{"n_kv_head": 1, "positions": "rope", "rope_base": 10000.0, "attn_scale": 0.177, "parallel_block": false, "beta1": 0.95, "weight_decay": 0.012, "grad_clip": 1.0, "final_lr_fraction": 0.1, "steps": 9534, "dataset": "wikipedia_en"}
Each number is 50 + 10 x the weight over its row's rms, rounded and kept within 0 to 99. Layers, rows and columns count from 0. The size before them is the row's rms in percent of the matrix's.

# o: layer 6 attention output (transposed), 160x160, rms 0.167, rows 4-31,36-63,68-95,99-127,131-159, columns 128-159
# v: layer 6 attention value, 32x160, rms 0.174, rows 4-31, columns 128-159
# gate: layer 6 MLP gate, 192x160, rms 0.168, rows 0-9, columns 128-159
# up: layer 6 MLP up, 192x160, rms 0.173, rows 0-9, columns 128-159
# down: layer 6 MLP down (transposed), 192x160, rms 0.153, rows 0-9, columns 128-159
o99 083:57 62 49 56 55 52 61 50 52 52 54 47 57 48 59 62 46 58 25 59 47 50 53 54 44 58 50 33 42 67 59 55
o131 087:54 63 55 51 47 48 48 49 39 52 42 59 60 32 56 32 51 36 45 83 39 43 45 54 72 42 57 49 59 39 36 57
v4 103:45 64 52 58 53 45 46 54 54 42 69 64 38 56 71 52 56 57 60 60 43 61 67 28 32 49 64 47 46 56 62 54
o4 091:45 51 43 42 57 42 35 53 61 48 54 44 47 55 54 68 48 44 43 43 53 64 43 43 37 39 54 75 55 75 42 41
o36 103:50 34 49 60 67 57 59 44 55 55 43 49 58 64 53 37 55 44 48 33 52 49 37 41 56 58 50 32 46 42 57 45
o68 112:68 61 64 42 46 33 53 46 43 66 46 29 34 43 49 70 57 51 50 66 33 50 49 49 65 49 58 57 39 35 55 59
o100 096:54 63 69 51 36 39 39 55 44 50 48 49 66 40 36 41 43 39 56 51 62 49 58 72 43 66 31 47 65 50 50 46
o132 091:49 41 73 74 33 64 61 37 42 57 55 55 59 44 49 47 51 64 53 47 49 42 63 58 51 26 50 45 55 56 57 50
v5 098:47 52 52 59 53 44 55 43 22 63 45 51 53 42 68 52 59 50 39 46 53 61 35 55 50 53 61 52 36 50 38 52
o5 110:53 51 57 33 41 38 44 54 51 45 56 45 61 42 57 48 42 66 34 54 54 49 47 35 36 52 64 57 44 54 61 50
o37 102:43 63 45 55 53 68 55 55 56 32 38 37 45 48 41 34 54 38 70 53 49 47 55 47 54 53 54 63 31 46 50 42
o69 103:46 52 51 61 55 52 42 45 57 65 51 51 33 55 37 67 51 47 36 45 36 50 50 52 52 53 38 42 68 51 50 61
o101 089:66 38 43 38 50 48 56 45 55 43 55 43 52 50 58 51 39 49 71 43 37 43 43 67 54 40 51 61 55 66 64 72
o133 098:47 59 44 51 55 53 72 33 51 52 52 60 37 60 42 74 48 51 19 34 54 52 47 72 38 54 46 46 46 54 42 62
v6 103:45 55 60 50 48 54 50 45 42 67 56 62 75 49 44 47 31 60 45 50 54 45 59 33 49 69 42 47 53 61 55 59
o6 102:68 64 44 49 60 62 32 52 65 66 34 58 52 41 52 49 48 48 75 36 55 45 47 47 43 47 35 69 58 42 67 44
o38 104:33 59 24 53 33 47 67 47 39 51 54 63 68 49 58 64 31 51 54 67 43 49 36 46 60 46 63 53 50 48 46 50
o70 109:53 48 52 56 49 48 66 40 54 30 46 51 27 63 45 45 56 38 47 53 57 62 54 67 48 65 54 56 55 53 46 46
o102 099:53 56 63 51 56 38 49 43 42 34 40 45 28 49 60 37 49 49 56 63 54 40 69 60 41 37 58 46 44 49 58 43
o134 103:55 27 68 58 45 35 39 39 44 47 61 51 45 48 49 50 61 59 58 72 56 61 56 42 63 38 38 52 64 46 40 41
v7 103:43 40 44 45 52 37 55 51 36 67 47 47 53 53 39 46 50 55 43 67 50 37 49 69 47 42 46 53 60 43 35 36
o7 091:43 59 52 64 56 61 50 59 64 63 40 49 59 55 37 55 42 49 39 49 45 56 41 50 37 43 38 47 44 40 36 53
o39 114:56 46 49 53 54 54 45 53 58 46 50 63 57 40 47 42 62 49 56 48 45 60 41 53 61 41 63 38 37 67 61 50
o71 109:65 33 52 47 51 50 54 58 40 45 56 57 43 53 49 47 48 61 62 58 50 44 74 49 59 43 54 46 40 45 61 29
o103 108:34 41 52 50 47 36 67 44 45 47 71 40 52 48 44 49 46 50 50 37 52 37 58 49 52 54 42 46 59 46 37 63
o135 100:58 53 62 41 46 57 34 41 53 39 50 56 35 51 53 57 46 47 51 75 38 36 47 49 47 44 49 57 60 44 75 39
v8 100:44 53 49 32 48 60 41 52 75 48 65 43 61 65 54 58 56 38 39 36 51 48 47 53 57 43 63 41 53 19 39 44
o8 097:40 42 70 48 63 36 42 50 51 15 48 38 40 32 55 49 54 42 44 50 48 48 60 59 49 58 71 68 43 52 64 47
o40 102:69 66 47 45 57 41 49 47 63 58 38 49 40 56 45 49 54 58 69 59 39 52 55 43 68 62 55 45 55 71 45 63
o72 097:51 54 45 49 46 57 66 20 40 59 48 46 53 34 55 38 47 54 53 43 52 48 27 63 65 40 49 48 37 50 52 37
o104 095:38 34 37 27 37 48 40 57 42 31 42 64 55 64 46 47 49 62 37 55 59 47 52 48 51 61 52 52 42 49 46 49
o136 085:70 47 58 46 62 43 59 59 65 57 54 62 75 54 54 57 45 50 40 45 38 67 54 43 37 63 57 49 63 49 44 50
v9 103:62 54 45 49 75 68 51 33 55 43 55 50 45 59 53 35 28 49 54 59 51 42 54 52 49 49 61 25 45 37 48 60
o9 096:44 51 52 59 60 52 67 56 65 48 45 37 38 50 53 57 51 29 64 54 42 54 48 30 49 49 50 44 55 27 26 60
o41 110:42 56 39 46 57 59 39 40 35 50 45 56 44 56 57 38 60 54 45 55 42 61 59 51 51 44 39 48 56 62 65 34
o73 109:42 27 47 40 65 53 31 43 59 63 47 40 48 66 34 35 37 60 50 66 40 32 53 48 53 45 28 50 58 47 59 52
o105 105:61 46 53 57 29 50 54 57 54 43 65 55 61 39 50 41 62 49 48 40 71 62 32 56 61 48 47 55 33 59 54 48
o137 090:52 49 34 37 50 49 45 69 63 46 69 38 41 42 55 57 59 44 36 27 33 47 35 64 64 49 57 42 61 48 69 58
v10 096:40 28 65 68 43 63 49 65 44 47 31 41 53 42 37 38 61 44 45 60 63 64 53 60 56 62 60 39 54 43 45 44
o10 096:43 64 53 36 51 50 54 57 55 44 39 54 24 54 63 64 44 64 64 65 41 63 23 46 49 62 51 50 38 55 47 48
o42 099:35 51 63 50 52 58 37 60 57 59 51 57 39 49 48 43 69 50 55 65 54 58 63 44 54 57 58 45 71 39 46 61
o74 108:54 45 38 60 48 46 43 56 46 53 31 51 53 45 49 70 41 57 38 41 49 44 56 56 40 48 50 49 58 59 57 36
o106 095:63 50 31 55 34 41 54 67 43 67 45 58 62 62 53 50 67 49 49 61 47 45 70 49 56 33 33 33 55 31 69 53
o138 099:63 51 47 49 66 61 42 47 52 63 38 38 51 48 50 50 34 34 61 31 56 46 36 54 49 48 64 53 34 53 48 40
v11 096:58 58 55 48 52 46 54 37 46 69 55 60 51 56 50 40 46 42 39 36 52 51 64 54 60 60 41 42 64 41 36 59
o11 101:49 37 44 43 49 51 43 48 71 52 48 49 39 63 43 47 59 46 45 41 46 43 55 37 41 52 43 41 61 45 64 50
o43 094:48 58 59 48 52 55 48 56 56 25 43 48 68 43 34 61 48 51 53 47 44 53 50 68 61 43 58 54 51 37 44 55
o75 114:67 60 48 57 39 62 54 46 31 63 37 47 31 50 51 51 50 51 54 64 24 59 50 37 41 37 56 33 46 54 41 63
o107 106:42 41 45 59 50 40 63 53 52 41 45 60 52 61 62 46 54 51 66 52 66 60 38 55 49 49 54 54 51 55 59 48
o139 089:41 48 57 40 65 64 46 41 57 49 46 68 63 37 37 38 53 61 64 42 53 33 29 65 49 63 51 40 46 54 62 37
v12 100:48 50 58 55 50 52 49 50 41 54 45 36 43 73 50 54 58 57 47 47 62 46 37 41 32 41 61 54 44 49 57 62
o12 094:58 57 51 57 63 41 51 68 40 68 44 50 41 50 31 50 69 40 62 36 18 48 55 35 54 52 45 45 72 49 53 47
o44 102:41 42 42 62 52 48 45 29 30 44 39 65 40 66 67 56 74 55 53 47 64 38 37 53 36 36 51 51 44 52 68 46
o76 115:31 69 51 44 35 48 48 56 65 45 49 51 54 52 71 45 37 47 48 52 55 49 57 75 48 61 53 39 59 43 61 35
o108 107:53 36 38 49 39 58 55 46 65 61 74 46 57 35 37 31 50 57 38 40 54 51 28 49 70 45 37 60 46 58 38 49
o140 096:72 55 46 61 47 42 49 54 45 52 23 61 50 55 43 54 41 48 67 65 49 69 53 50 72 49 57 55 50 30 53 41
v13 099:43 58 59 51 36 39 30 71 45 67 59 28 51 44 48 61 48 69 52 58 38 51 47 55 35 61 50 23 37 55 54 48
o13 096:48 48 59 57 41 40 47 32 42 57 59 62 59 48 63 62 70 33 58 51 44 34 63 69 45 37 49 59 64 62 35 58
o45 106:54 43 35 33 39 62 62 49 45 53 56 62 57 63 59 53 64 44 50 49 50 82 40 43 44 58 50 52 64 45 60 57
o77 112:53 52 60 60 60 58 60 52 54 44 44 38 36 32 36 51 52 51 67 39 49 37 45 41 53 42 45 59 33 53 45 44
o109 099:56 41 37 52 50 39 37 44 43 67 48 46 48 58 22 48 27 44 48 66 65 64 52 41 49 76 54 38 65 30 45 49
o141 106:46 56 48 55 47 39 57 54 56 34 54 53 41 49 51 39 41 53 48 21 60 36 50 63 37 48 36 69 28 58 39 39
v14 090:48 56 48 48 54 55 58 58 27 60 49 55 50 46 64 33 47 58 54 43 41 44 45 39 42 34 43 41 70 51 61 61
o14 097:46 39 36 47 54 35 73 49 44 63 62 41 45 51 48 49 58 35 41 57 66 54 52 37 46 44 36 55 50 45 46 71
o46 096:59 63 39 52 49 59 54 60 61 46 36 40 35 55 49 42 35 40 25 55 51 60 55 48 47 58 65 52 50 50 45 38
o78 110:48 37 43 41 26 56 50 36 50 58 55 36 56 47 46 61 46 58 57 59 60 43 63 60 57 54 41 44 56 30 52 68
o110 094:32 44 54 49 62 55 51 53 36 44 63 68 28 57 69 57 58 44 53 57 50 54 49 55 41 53 35 42 56 73 45 49
o142 103:50 59 44 59 57 47 48 37 58 71 48 46 61 42 39 48 51 57 54 32 40 48 45 43 37 34 46 57 47 50 55 30
v15 104:35 43 54 42 63 56 43 47 48 36 49 36 49 44 60 59 61 45 46 44 44 52 56 38 55 41 61 40 53 52 49 58
o15 097:56 53 55 53 42 40 52 63 52 48 52 65 50 73 45 42 43 59 42 42 36 41 38 51 43 61 55 64 55 52 46 49
o47 114:60 45 50 45 64 55 62 55 56 55 50 38 51 39 54 70 57 53 40 68 56 46 54 56 61 23 38 31 37 58 66 48
o79 102:60 58 51 61 56 57 36 67 18 55 64 43 47 50 46 65 42 48 62 63 57 45 51 38 50 55 50 45 53 60 63 50
o111 103:55 44 42 38 46 61 54 40 66 61 53 54 51 53 46 38 45 50 56 52 29 49 37 48 44 50 55 49 40 35 35 66
o143 097:46 67 35 51 49 63 51 42 52 24 43 42 56 27 56 48 51 48 57 52 55 60 67 61 60 45 36 58 49 59 36 47
v16 106:54 60 40 40 40 57 48 46 31 57 57 53 45 63 52 49 44 60 40 40 57 66 51 29 49 66 57 57 48 43 55 56
o16 092:55 55 45 62 47 60 42 44 58 41 60 42 32 48 69 61 51 32 63 41 39 63 60 41 41 42 51 48 34 30 44 48
o48 098:56 48 48 57 41 62 49 47 57 51 37 44 64 32 45 49 47 41 45 47 80 50 32 34 68 45 25 59 63 58 48 49
o80 111:59 54 59 42 69 53 47 56 61 47 38 59 54 61 46 68 38 60 51 47 56 41 42 53 30 65 54 45 61 56 53 27
o112 092:53 53 42 58 55 50 42 53 34 49 46 58 53 53 24 51 37 35 40 45 49 60 54 51 45 57 41 61 57 45 44 57
o144 095:37 38 50 50 49 49 63 39 40 42 64 42 41 47 42 57 52 61 38 40 46 37 40 51 68 52 53 51 59 66 53 37
v17 092:60 54 70 47 30 58 36 45 57 56 35 61 49 56 45 34 54 62 50 49 43 20 63 44 46 49 57 56 53 37 48 39
o17 097:58 42 65 36 53 40 45 71 52 48 48 61 55 42 59 37 25 39 47 43 59 45 43 41 55 56 66 46 39 43 57 56
o49 092:35 43 29 35 60 59 41 41 41 47 57 48 46 38 68 44 48 53 55 60 48 31 33 54 49 49 30 44 65 53 52 53
o81 108:59 55 45 45 55 42 59 49 58 54 54 45 49 48 39 46 58 64 42 55 46 67 61 52 72 51 52 60 31 53 46 37
o113 091:74 41 57 54 55 51 64 35 40 56 37 34 49 58 45 69 58 28 59 46 45 64 53 32 50 68 63 51 50 46 46 45
o145 098:47 60 52 62 46 48 44 35 71 53 42 62 56 48 59 52 58 47 52 49 66 57 73 54 45 44 23 31 59 57 54 62
v18 103:51 56 65 59 44 55 58 63 47 58 55 68 43 49 41 53 44 65 56 48 46 42 55 45 40 73 44 57 43 49 40 50
o18 084:38 59 51 33 53 65 46 38 63 49 52 50 44 46 57 35 40 47 55 52 67 58 30 39 54 48 51 49 56 57 42 53
o50 098:54 45 35 60 40 49 36 65 50 54 47 33 55 54 37 62 61 44 40 60 53 45 52 61 58 48 51 43 41 45 51 41
o82 107:34 43 52 62 60 46 54 42 46 47 49 44 37 59 64 42 32 41 42 31 52 57 59 50 58 61 56 45 61 40 38 47
o114 103:78 60 59 48 47 43 42 48 44 51 51 52 51 52 39 40 66 48 57 37 26 42 51 54 39 39 40 70 55 61 38 58
o146 099:40 58 63 61 41 59 45 46 45 52 35 61 56 54 70 42 38 48 49 40 36 50 72 49 47 64 54 50 48 39 57 72
v19 096:51 64 72 36 57 43 47 66 44 44 66 49 48 54 48 30 55 55 45 44 38 61 54 42 38 46 46 51 48 40 32 55
o19 092:52 58 48 39 40 59 40 47 53 63 28 49 46 53 49 37 61 45 38 42 54 43 50 43 69 47 49 59 44 43 56 39
o51 103:66 54 54 54 60 50 59 61 69 60 50 67 55 48 65 53 48 70 48 61 56 49 34 46 47 42 57 50 51 62 40 49
o83 105:38 49 39 48 34 50 42 41 46 37 40 34 44 53 52 47 58 51 56 57 46 35 79 58 44 50 42 58 37 38 54 60
o115 095:46 42 55 57 60 43 56 46 50 46 67 57 57 47 35 44 64 50 48 38 64 37 30 63 61 46 66 47 62 58 52 48
o147 096:32 49 37 58 59 52 54 46 53 57 58 45 58 43 48 55 40 39 47 49 48 72 50 47 47 35 46 38 59 73 49 57
v20 098:40 40 62 50 43 47 67 45 49 47 48 58 37 59 48 59 79 47 47 48 44 71 36 68 27 50 66 42 59 47 50 61
o20 088:40 49 62 43 67 41 58 39 55 31 44 51 51 69 50 31 54 64 57 67 57 63 44 52 55 45 54 47 38 56 44 61
o52 094:52 56 43 44 57 48 55 50 53 60 51 45 45 30 38 57 51 62 62 53 52 41 49 52 41 64 55 56 50 62 52 50
o84 109:51 52 50 58 29 60 53 47 41 82 56 58 44 37 50 33 55 31 45 41 54 28 37 43 50 54 47 56 55 66 64 60
o116 094:42 67 47 57 47 47 34 40 41 47 56 58 55 62 51 42 49 46 54 57 62 58 51 43 44 42 56 63 58 33 45 66
o148 099:41 47 56 58 58 45 38 76 67 51 42 39 40 34 59 62 52 50 40 36 49 54 56 58 57 54 53 70 69 19 42 50
v21 101:51 48 36 47 45 46 39 62 62 46 47 59 52 39 41 36 53 53 58 33 30 53 47 52 71 64 56 48 48 64 58 34
o21 104:37 53 32 51 55 43 47 27 48 62 55 70 56 47 66 51 58 51 30 50 61 59 32 47 67 44 62 64 62 49 56 41
o53 097:47 42 52 38 49 50 56 38 60 48 48 50 44 77 42 56 42 55 38 55 38 37 48 38 38 50 65 44 57 46 46 43
o85 111:65 53 64 56 42 49 72 54 46 38 53 43 68 51 55 48 40 53 51 33 50 46 53 50 60 35 50 45 36 61 38 36
o117 099:67 44 62 56 63 61 50 68 56 28 61 36 42 44 45 48 63 56 44 51 37 65 42 44 39 39 59 45 58 52 46 27
o149 097:34 55 34 39 75 61 60 35 49 50 53 33 55 44 52 47 42 57 65 64 62 42 47 65 54 45 43 46 37 51 49 47
v22 106:57 57 66 41 37 55 46 59 49 58 45 46 45 45 49 58 58 49 47 40 55 36 56 54 44 56 65 63 54 47 36 55
o22 090:47 39 68 41 42 37 58 54 42 59 63 45 56 51 56 44 71 52 55 40 59 43 46 44 48 57 40 47 42 71 25 57
o54 102:52 39 65 53 39 42 50 29 48 66 53 48 68 45 46 53 28 50 47 63 62 29 65 40 36 30 51 61 62 55 55 65
o86 126:51 60 30 47 44 65 43 51 45 48 37 60 45 27 52 51 44 55 61 47 63 53 54 52 51 63 33 36 64 29 68 22
o118 101:52 53 45 41 62 41 57 48 46 44 56 38 35 47 49 49 50 59 45 52 51 44 40 62 61 69 59 50 52 55 42 56
o150 098:43 52 32 65 53 37 53 53 55 39 56 59 60 45 40 54 48 45 29 50 55 70 48 48 70 47 59 51 50 41 43 60
v23 104:38 53 47 42 56 55 51 47 51 49 53 70 34 39 29 62 26 51 51 77 62 64 55 50 54 48 36 53 59 56 66 54
o23 086:50 51 53 66 50 65 66 36 50 67 51 55 52 64 42 59 50 39 83 44 45 44 55 48 55 47 51 49 31 45 41 48
o55 105:35 47 43 44 48 61 45 44 49 52 64 42 52 62 45 53 54 28 48 42 37 42 60 43 29 61 56 44 47 30 59 34
o87 112:53 52 28 48 59 44 40 67 62 41 47 46 51 44 85 40 41 41 58 71 52 48 37 42 48 58 57 58 40 57 52 56
o119 103:52 53 42 55 53 42 53 50 48 49 43 53 55 35 53 57 50 69 28 57 54 59 48 41 52 52 29 57 61 44 53 49
o151 096:46 36 58 48 47 54 59 53 32 41 61 72 61 42 53 52 51 43 28 49 46 48 43 58 59 59 40 31 62 74 40 57
v24 097:43 49 35 47 40 60 42 42 41 39 68 64 45 42 46 56 56 54 47 30 61 57 67 64 48 46 73 37 47 41 56 46
o24 089:56 55 54 47 38 43 69 47 34 40 69 45 56 44 53 28 57 41 59 46 43 64 68 27 56 29 29 52 48 44 42 36
o56 116:63 39 31 48 47 49 44 53 56 47 45 49 52 57 49 35 46 59 57 57 50 49 52 44 45 61 65 62 62 54 54 40
o88 103:70 59 37 47 41 45 61 46 59 35 54 49 51 59 43 60 32 35 41 41 51 48 32 60 63 65 68 54 52 57 54 49
o120 091:55 53 59 58 56 31 64 53 53 66 49 58 34 53 61 51 55 46 41 37 40 48 32 67 39 71 43 52 48 50 58 46
o152 099:42 58 54 67 57 48 37 51 52 39 39 54 56 42 44 43 34 43 62 49 49 54 64 54 43 44 51 51 57 56 57 68
v25 095:47 49 42 65 33 51 37 54 51 38 43 59 47 50 64 56 34 41 54 58 50 46 51 36 46 36 35 34 52 41 26 71
o25 085:53 52 44 21 59 40 51 50 41 55 50 44 46 58 68 44 61 32 50 54 55 40 43 48 63 57 41 40 30 54 63 55
o57 101:41 35 47 43 57 51 41 48 63 44 59 61 56 59 39 49 42 51 48 46 50 57 54 56 38 50 52 46 63 73 63 46
o89 105:52 39 25 51 28 39 59 61 35 59 43 64 52 54 43 54 42 49 47 40 41 50 48 61 53 45 59 66 40 76 50 54
o121 103:55 57 54 52 61 50 59 57 43 72 47 47 43 58 52 42 45 51 55 46 67 42 37 53 62 48 61 53 49 47 53 64
o153 095:47 48 58 49 47 61 28 45 54 23 26 39 56 41 40 54 69 58 47 61 37 65 57 39 49 60 50 59 44 48 46 55
v26 095:51 46 46 36 60 51 53 58 50 54 52 49 70 60 49 57 57 46 38 73 50 61 57 51 46 49 44 45 57 48 55 31
o26 095:50 51 64 47 49 36 39 58 59 50 57 47 59 43 52 48 58 41 52 58 74 36 63 40 59 43 54 50 38 42 44 49
o58 104:40 47 47 52 66 80 53 49 54 56 38 47 45 51 55 45 38 62 56 62 61 53 47 45 38 41 63 46 58 43 62 45
o90 102:63 44 54 41 50 51 56 48 54 47 66 49 49 33 52 36 45 59 57 47 68 45 44 55 48 51 31 47 59 57 47 72
o122 098:52 46 38 43 54 41 50 60 52 47 54 43 31 62 49 45 40 38 45 49 61 37 46 47 49 58 63 52 55 49 42 31
o154 103:66 53 54 63 33 56 28 35 46 51 38 66 45 46 40 54 60 50 57 50 33 54 32 55 69 59 65 55 51 35 67 49
v27 095:68 44 51 28 39 37 71 53 42 63 53 47 50 49 65 50 37 41 47 42 40 56 40 45 49 61 42 34 57 32 71 60
o27 089:59 44 48 64 51 54 46 61 34 62 64 51 59 38 52 26 53 40 46 31 62 69 55 62 44 48 53 46 40 36 41 42
o59 109:32 64 70 43 44 67 46 56 31 46 49 51 51 46 52 52 40 43 56 43 35 50 48 46 57 46 45 53 35 56 47 60
o91 114:41 41 46 66 47 18 67 39 57 52 54 49 45 55 39 38 68 52 44 51 54 52 58 66 52 52 49 44 50 59 54 52
o123 090:64 43 45 52 43 70 52 25 41 41 47 58 40 41 53 53 38 45 52 43 44 21 55 52 41 52 41 43 52 55 53 63
o155 088:45 43 34 37 67 45 43 55 48 53 52 28 53 58 33 71 42 41 51 60 33 43 62 41 58 64 46 47 50 63 34 48
v28 097:59 38 64 45 54 55 39 52 50 44 60 46 68 49 51 61 59 63 58 49 50 60 56 35 37 65 44 51 63 57 43 44
o28 100:46 51 48 44 57 60 42 46 56 48 57 39 59 46 59 52 44 46 49 56 64 63 54 52 60 50 53 37 58 49 50 58
o60 106:72 62 41 53 29 45 52 54 52 54 54 46 50 49 43 47 45 44 62 48 46 38 48 50 42 35 49 55 55 45 60 60
o92 104:62 49 59 35 64 47 49 57 40 44 62 45 44 58 80 60 54 48 22 68 58 59 49 40 48 54 54 45 47 58 33 35
o124 099:36 46 44 54 47 45 27 48 53 70 36 82 48 48 44 32 48 72 49 57 44 51 59 51 50 59 65 46 38 60 53 40
o156 090:51 33 64 56 47 31 59 36 64 36 51 57 42 72 56 52 33 54 48 56 56 43 39 60 43 49 62 46 41 40 39 38
v29 106:49 45 54 57 54 52 42 54 34 67 47 42 55 40 46 50 65 43 41 41 43 55 57 38 53 33 46 49 51 40 38 63
o29 087:61 54 56 29 67 46 32 55 53 38 52 71 60 56 58 41 44 49 56 42 54 42 63 55 46 63 46 68 48 52 51 58
o61 115:48 39 67 47 51 41 64 33 62 38 55 54 45 59 48 71 35 57 45 65 36 43 57 36 59 39 42 40 44 46 59 56
o93 101:46 56 37 62 58 43 54 58 45 44 41 38 67 57 56 50 63 38 47 36 54 41 45 47 45 42 49 43 34 54 42 37
o125 094:40 38 50 67 40 51 34 39 43 67 41 56 44 53 53 36 33 72 54 53 47 60 45 64 38 53 59 50 59 47 35 57
o157 111:38 49 35 46 43 42 52 65 34 53 47 43 49 48 46 45 45 52 61 58 41 64 39 50 60 33 80 45 49 40 48 41
v30 100:55 50 57 29 47 45 57 40 62 51 47 55 55 50 51 48 33 37 59 49 52 60 55 36 53 46 48 55 38 57 66 54
o30 095:60 40 62 42 52 32 51 49 45 54 41 53 52 48 58 48 65 53 46 52 40 59 44 37 49 47 56 63 43 44 41 50
o62 110:51 52 44 62 59 72 46 50 61 39 48 58 28 61 42 55 40 66 58 50 50 54 37 59 39 79 62 43 37 40 43 37
o94 110:61 60 54 50 41 55 46 51 61 64 40 50 60 51 63 44 69 46 50 34 51 37 46 49 27 41 33 37 58 54 54 49
o126 097:60 51 49 51 39 56 56 33 29 48 61 43 58 52 39 56 56 45 46 52 41 32 37 45 62 48 65 53 58 49 46 65
o158 090:55 43 37 49 53 30 30 42 54 63 51 67 46 41 43 52 54 50 54 56 66 43 56 74 61 50 42 49 36 61 45 50
v31 107:48 44 55 37 70 53 47 49 62 28 61 55 44 50 41 64 48 16 43 54 40 43 65 57 25 59 63 52 53 54 68 64
o31 096:37 55 56 58 51 20 57 42 56 61 68 56 48 48 33 43 37 53 41 41 36 48 57 54 46 42 65 55 36 48 40 54
o63 094:46 52 62 51 65 45 68 41 60 48 47 59 59 42 59 54 52 42 50 53 46 50 37 40 45 61 41 47 53 34 60 45
o95 102:48 45 49 64 52 51 46 56 50 62 54 40 56 49 54 65 43 53 50 55 71 59 53 42 50 58 38 45 82 52 58 46
o127 097:58 62 59 53 41 40 45 40 42 46 25 48 34 30 45 40 46 50 61 66 48 51 61 49 60 55 53 53 54 55 57 50
o159 104:35 43 34 43 55 59 53 60 40 47 49 38 55 49 52 38 46 52 70 48 28 45 42 60 66 44 60 58 48 63 61 54
gate0 098:64 37 52 46 47 39 50 45 24 68 56 39 54 54 43 40 47 57 49 30 54 45 33 57 59 41 67 35 52 42 62 66
up0 095:61 27 36 66 62 43 41 41 63 34 41 55 57 54 48 62 49 39 42 37 50 54 53 36 66 48 56 59 50 41 57 44
down0 095:47 55 47 60 41 50 44 49 47 34 59 67 55 39 50 51 53 40 61 34 52 60 32 60 49 45 50 41 43 53 42 45
gate1 103:51 45 57 59 48 57 51 39 50 61 71 40 53 52 40 48 44 42 44 42 53 55 55 34 48 44 56 45 55 64 48 47
up1 105:36 45 23 62 51 48 57 48 53 43 64 74 42 47 60 51 63 57 40 56 52 40 47 79 46 62 39 39 63 46 48 55
down1 109:55 44 29 47 52 55 37 40 44 44 61 61 56 64 29 42 39 38 55 46 48 28 67 58 49 44 40 51 54 35 48 43
gate2 099:52 48 47 44 38 39 62 60 63 48 43 43 74 56 54 41 45 57 50 52 50 54 57 54 46 57 36 58 49 47 43 43
up2 100:45 59 52 51 43 50 30 50 53 57 57 56 41 38 41 43 41 67 63 54 68 40 44 53 33 52 51 54 41 45 54 53
down2 099:42 65 50 52 44 42 59 47 59 59 54 39 44 54 50 28 34 55 82 30 60 46 46 43 36 47 46 57 51 42 47 53
gate3 099:63 66 55 79 53 53 48 45 51 31 46 45 38 55 39 61 44 39 31 58 34 40 33 40 55 46 64 41 60 49 56 43
up3 093:57 53 45 54 52 28 63 50 54 35 39 45 54 50 41 46 56 42 43 42 42 52 39 37 63 49 57 37 65 40 45 33
down3 092:54 42 48 55 43 52 41 36 59 38 50 47 50 50 50 60 48 53 28 46 35 40 46 48 51 44 58 43 39 47 59 45
gate4 099:65 41 61 53 58 69 37 44 48 61 55 17 63 59 55 55 47 55 47 46 62 53 56 46 42 34 50 52 56 59 62 68
up4 097:71 42 55 54 48 74 56 30 50 65 64 40 46 49 65 47 47 61 62 56 56 57 72 47 62 48 58 64 55 42 50 46
down4 099:35 51 53 55 39 54 58 63 47 35 52 32 43 46 72 55 62 57 50 71 52 60 53 60 58 48 62 46 53 45 56 60
gate5 103:59 57 43 54 46 42 57 41 44 56 45 45 50 70 65 44 41 47 37 55 53 52 59 49 40 37 57 34 52 52 64 41
up5 098:54 49 45 44 71 41 47 40 44 43 49 37 37 55 48 45 66 52 50 46 54 36 62 62 49 38 69 49 55 53 38 56
down5 101:60 52 52 50 62 42 68 56 57 53 35 37 61 54 56 40 26 48 52 42 46 50 49 47 45 32 55 51 48 37 30 35
gate6 100:59 52 56 52 62 52 69 43 36 63 29 49 47 61 36 42 44 57 62 50 58 55 51 58 60 53 43 59 49 47 48 50
up6 100:40 35 38 33 59 55 53 49 50 61 30 53 58 61 48 50 50 43 45 43 52 65 42 49 58 56 33 61 51 52 36 67
down6 097:55 68 61 39 45 49 45 53 55 39 43 60 41 45 61 48 47 65 50 49 55 54 41 32 57 43 52 42 38 59 38 42
gate7 096:42 41 38 38 54 49 64 54 64 59 31 38 63 55 30 54 59 60 44 31 41 60 67 54 55 69 58 51 48 48 37 31
up7 094:57 59 50 42 65 56 59 46 48 47 39 39 40 45 76 57 26 33 50 47 42 36 39 55 44 42 49 66 49 59 59 51
down7 098:61 45 59 52 44 41 25 55 43 40 58 59 61 33 49 31 57 39 46 47 49 42 74 39 45 46 37 59 50 41 55 57
gate8 110:62 47 47 51 56 56 29 59 48 53 59 53 57 63 53 67 48 52 33 56 69 55 31 44 46 56 56 44 77 58 49 51
up8 113:61 51 61 57 59 43 54 48 59 52 48 50 51 44 39 50 44 46 65 47 35 46 35 41 43 40 39 47 36 43 67 50
down8 108:45 47 50 71 44 49 56 39 46 46 42 68 45 32 37 64 39 61 57 53 67 33 45 55 59 83 42 70 59 50 47 45
gate9 102:43 48 54 57 29 53 56 60 45 46 55 57 48 36 61 41 42 56 49 63 49 70 55 49 71 54 47 41 46 35 25 45
up9 095:53 62 62 31 50 39 43 43 44 61 41 63 47 65 45 55 59 23 55 57 50 46 35 42 51 31 51 47 47 39 40 49
down9 092:39 35 51 68 47 51 36 34 56 33 43 56 66 24 61 38 57 68 54 45 28 47 46 39 63 34 40 64 52 39 53 67